python train.py --n_head=10 --n_kv_head=10 --head_dim=32 --tie_embeddings="early" --parallel_block=false --init_std_qkv=0.0217 --init_std_o=0.0217 --beta1=0.95 --lr_head=0.00751 --schedule="cos" --batch_tokens=[16384, 32768] --doc_mask=true
Each number is 500 + 50 x the weight over its row's rms, rounded and kept within 0 to 999. Layers, rows and columns count from 0. Numbers have three digits each. The size before them is the row's rms in percent of the matrix's.

# layer 9 attention query, 320x320, rms 0.0753, rows 175-191, columns 160-239
109:543537509393512397454487534504419467407425482528456556470529406418425394440555516510468533462540481552437458436552550520532495586564525449436526515569499484494562474498518559483529476535526536485422515542538544513440420542477463461565561529
100:486543557477512521538511487531464558577488456514519468471504415522473530435509537543508552467568534535456507528475511458462492445561481549528418546636469514538393477489505473503633588449485474459447538490429483580470500484555532533535507492
102:492540509550541487581464576535557574449495386471473540523470616491585450529527582436452481483441459544510545526550558539534465445449456530454493556454475467404477475428460446504572441545522472553551524489456545429481534516482552452536469442
099:496407511536547535557529459426553452550537503568508546490475400489459524475512485492589485487595583466600531540428465439476515512385501551521525518541515523516509550596460473502469530420464436549479485501479443480483506486498547387424433403
112:519443486496500511457456406485468415471560608498552492537514460507501538458503399586571479519512515499487484419446451439494550557583570502550483395522509531502545538588494478475425504492423510489502466492569510523536440536521504550477511596
092:436480535454496444415552410474549525385553533399521508459504558519473538517516462477400500444465470458455497498520549461410516449540547457444464573474523441506471499457408542447495488498470540573468578456532454540489428473535378549583589536
108:523499568462552462454497502545568640439604402459593573587482543423488486539524424487470515498463422448561549490546511521479415418516467432505450565486484455459435511464616496425535448551534574522448570379494470536415448541571516502570584477
107:405479549565587434515537561506555526419592510453506454547518536444503486587538538490481552459504396465465522477441565550521343438559478499543438577538510478365439494509497623452512528522526499546361465407460428433490417491520473456466591490
090:587494564428574491432519412503443510393552458522563509491492486431473433447478413531476509505486490500507501433547497467466575544525504414412459464475495480451517455520558466399493448504486546498557476492570461598373443570543536579613519539
096:530503505479510512524505467523442459463494433478544524553447506503580498485578453486523517505503477525518577427540484459530527544452493486419545418441475488488576537505543409431599493498502432497598504505543527558477453632530599524546546540
115:413529467538592529502483522453481553518489490484471458532498508542546550473540566460509510424511495478531493511513537546541350395570505510554508612452454479558427490577502619495507580504450528489439547481461533501533548462547498432480616506
102:512501492505534547453532512499422425516445525543443518509469483477446445526484484562533458519601493519544460552520443535509481523540528477535506459448529513597577526494613480536447587550534582449514488496519512394580522562549594546440462529
094:506422527531584449483535482590417477509470493527497457483534441423464390510464498512430610469420524505483409445563532513545469518619486407527445521555504472474497458516524521441517527493513526502396373464492493447473476467465490478582567581
096:535518477508484441540492617605454573573473458550506515463497569461508514465493563447497511499446571484529507508531524511542512521501453460468495482514539521458490495426514531507598447528487448493518453540505561508486594440388497489507504505
115:529514514473415398506470432563429464510498579476513451485554517472500445400464477497480491516434518458406421521549517511489534522551534461462523417531616525516493480466450511538437442519474470502474437516594571514467492447409440604509523556
085:543472446478474481489409438519484457478511582492556454488529540456558499463525455508469519535386501548420486382537512499526597542539509454477553433459453437442536459528458522496475437480469452432550474449565562577475430463428480551509571653
104:557433456530512544502507551511457435415458536498541469542447556484596521547583571534472571477454467571518493423543494533586442543523514460453547472426433439462586523491500465421553532548490440460567527481540516518507500505473566540515574597
# layer 9 attention key, 320x320, rms 0.0742, rows 175-191, columns 160-239
108:481491476474524472484688548498478521559482428532559570527573562482472514516472577550564539430511533555559534503509424519532482453540439476472533518476463667425595620526550481489559498530519532466470498515563439521514563497515511387536507572
104:467368532525484543453448373514483502485504500429525524422443536499531394435457471588512503568494447429453458472488448434426503513528538483580478469477595402554554521469436515431503486444501547489552564629485490445452507455497504593409484462
094:565538548589522511545496551504509506478552497489428527518454454524477590585482504424505493548432558506532542432376544481548444516574554525525566421391418535537515560478485532565562482550459378479458489485476512530495471519503483491516542535
097:481490508439534596515348364549525545502458543499544477441482487505566505440500422549482574457487459433477502520559543480468480510510478495558441427550502487509515444414428453425540525387420559511576592537498491385472531496478527451551508475
105:432484504435485469458549505495443550550537445543612472557590535527535458435534466481498560439607464580504490512569470462524507495435385539437430605553531497447428481560436515557468479510530597514440441487472511514517542548531476522554474529
103:512529390543479496528599608494460427505593527512450568607580528419458469474543523378540478512497519606524548484519507500531508405542506464390526510478498432486499512541642498584557496566575494508387496447549554547605466530539414491528497540
103:555546468543493421376485572452439434489626580453376493559533554464464472511472435375595439575408579497508505461528521447498506504554553505430542443483462463553541508486590560566508521596556373474452477420522586578551464449550443592505524535
098:493512455528484514456555573522483451481503482455404511586531499442458443518515451380567468487438609520527538471473470423458401476542520507423579427433414487524512556495609575617597436497553404463461519463535525486517493525565418541452538546
098:558482402516512438446566521441453458496604501499566465550549562462513532479491474392552468513499485524455487426524495453531593547477455508387589554567535439496484474571553566588427538607540475464468488442520515647496450454556448529521449503
088:543453461587422488504525496527508553510642472526547473495470542593541555590485540526448505542469488514580526534445606473521573586568469512519518549444552483507551529543445575550505493459467507461423499562471516562591550496538467510501496518
093:506505499518538516420609529487519549519482541521484480529604560513535482455502561409539471454448552534491574502549486528470473448466488476454508562430498426608539476578480471546523536495514527447475450484426553473528553521432537603541537509
103:424511589525572519439394482460475560549391470481535512416476506525546565514458464542526436483571420456477501521518511511459597511464418506574459610537503504518498422459426457473381520499498561455527479470511479509476509411479581421500483479
091:523450420493454462430545492513479413472451511499495477491450495525479456513528515432555434524486560519461496455593442527512437494495452452436607553484508437477511535532647547540524521581607494464528481440511534528425507470538469533500507503
091:541511566524485480510613495453555456509464540564454527473398469604407502537482573498525410554463577544507443481476491512507461594501545454544634477442523566506511582579558536482472479569498438465549480496455584552471534477495529530475503457
105:537440497506448462547650551484490402513543497570528521569505473497405502490519576514514444514537500620518485469472434495611495488502537487471567550528502529433471575607613534507498475595599466484459462523490490564511455487507469514431487469
104:559469504497462404504604592499476445501574461545479516576504501507477493508487544452471494503519571589518502530456492516569500510469474473450553580465468511452487533598571554577502477583568425493443427491484501579553509503554466583487474565
106:537499549538463476459599575471497588469489485518518529501533489567519539646506508440459474496509545519564480572497541516555500515504460493486557625416488515482509522560470585571490436524459440457382479523473520636615540490580484537536473525
# layer 9 attention value, 320x320, rms 0.0727, rows 160, columns 160-239
078:441443561487542530561493430490543533478348415481552502518551544517514449475506438467528424434551379529557484370493434480497567449441497528604587561516500492483513531514429460558496488504462529512505466438479486631506538478513511455524487484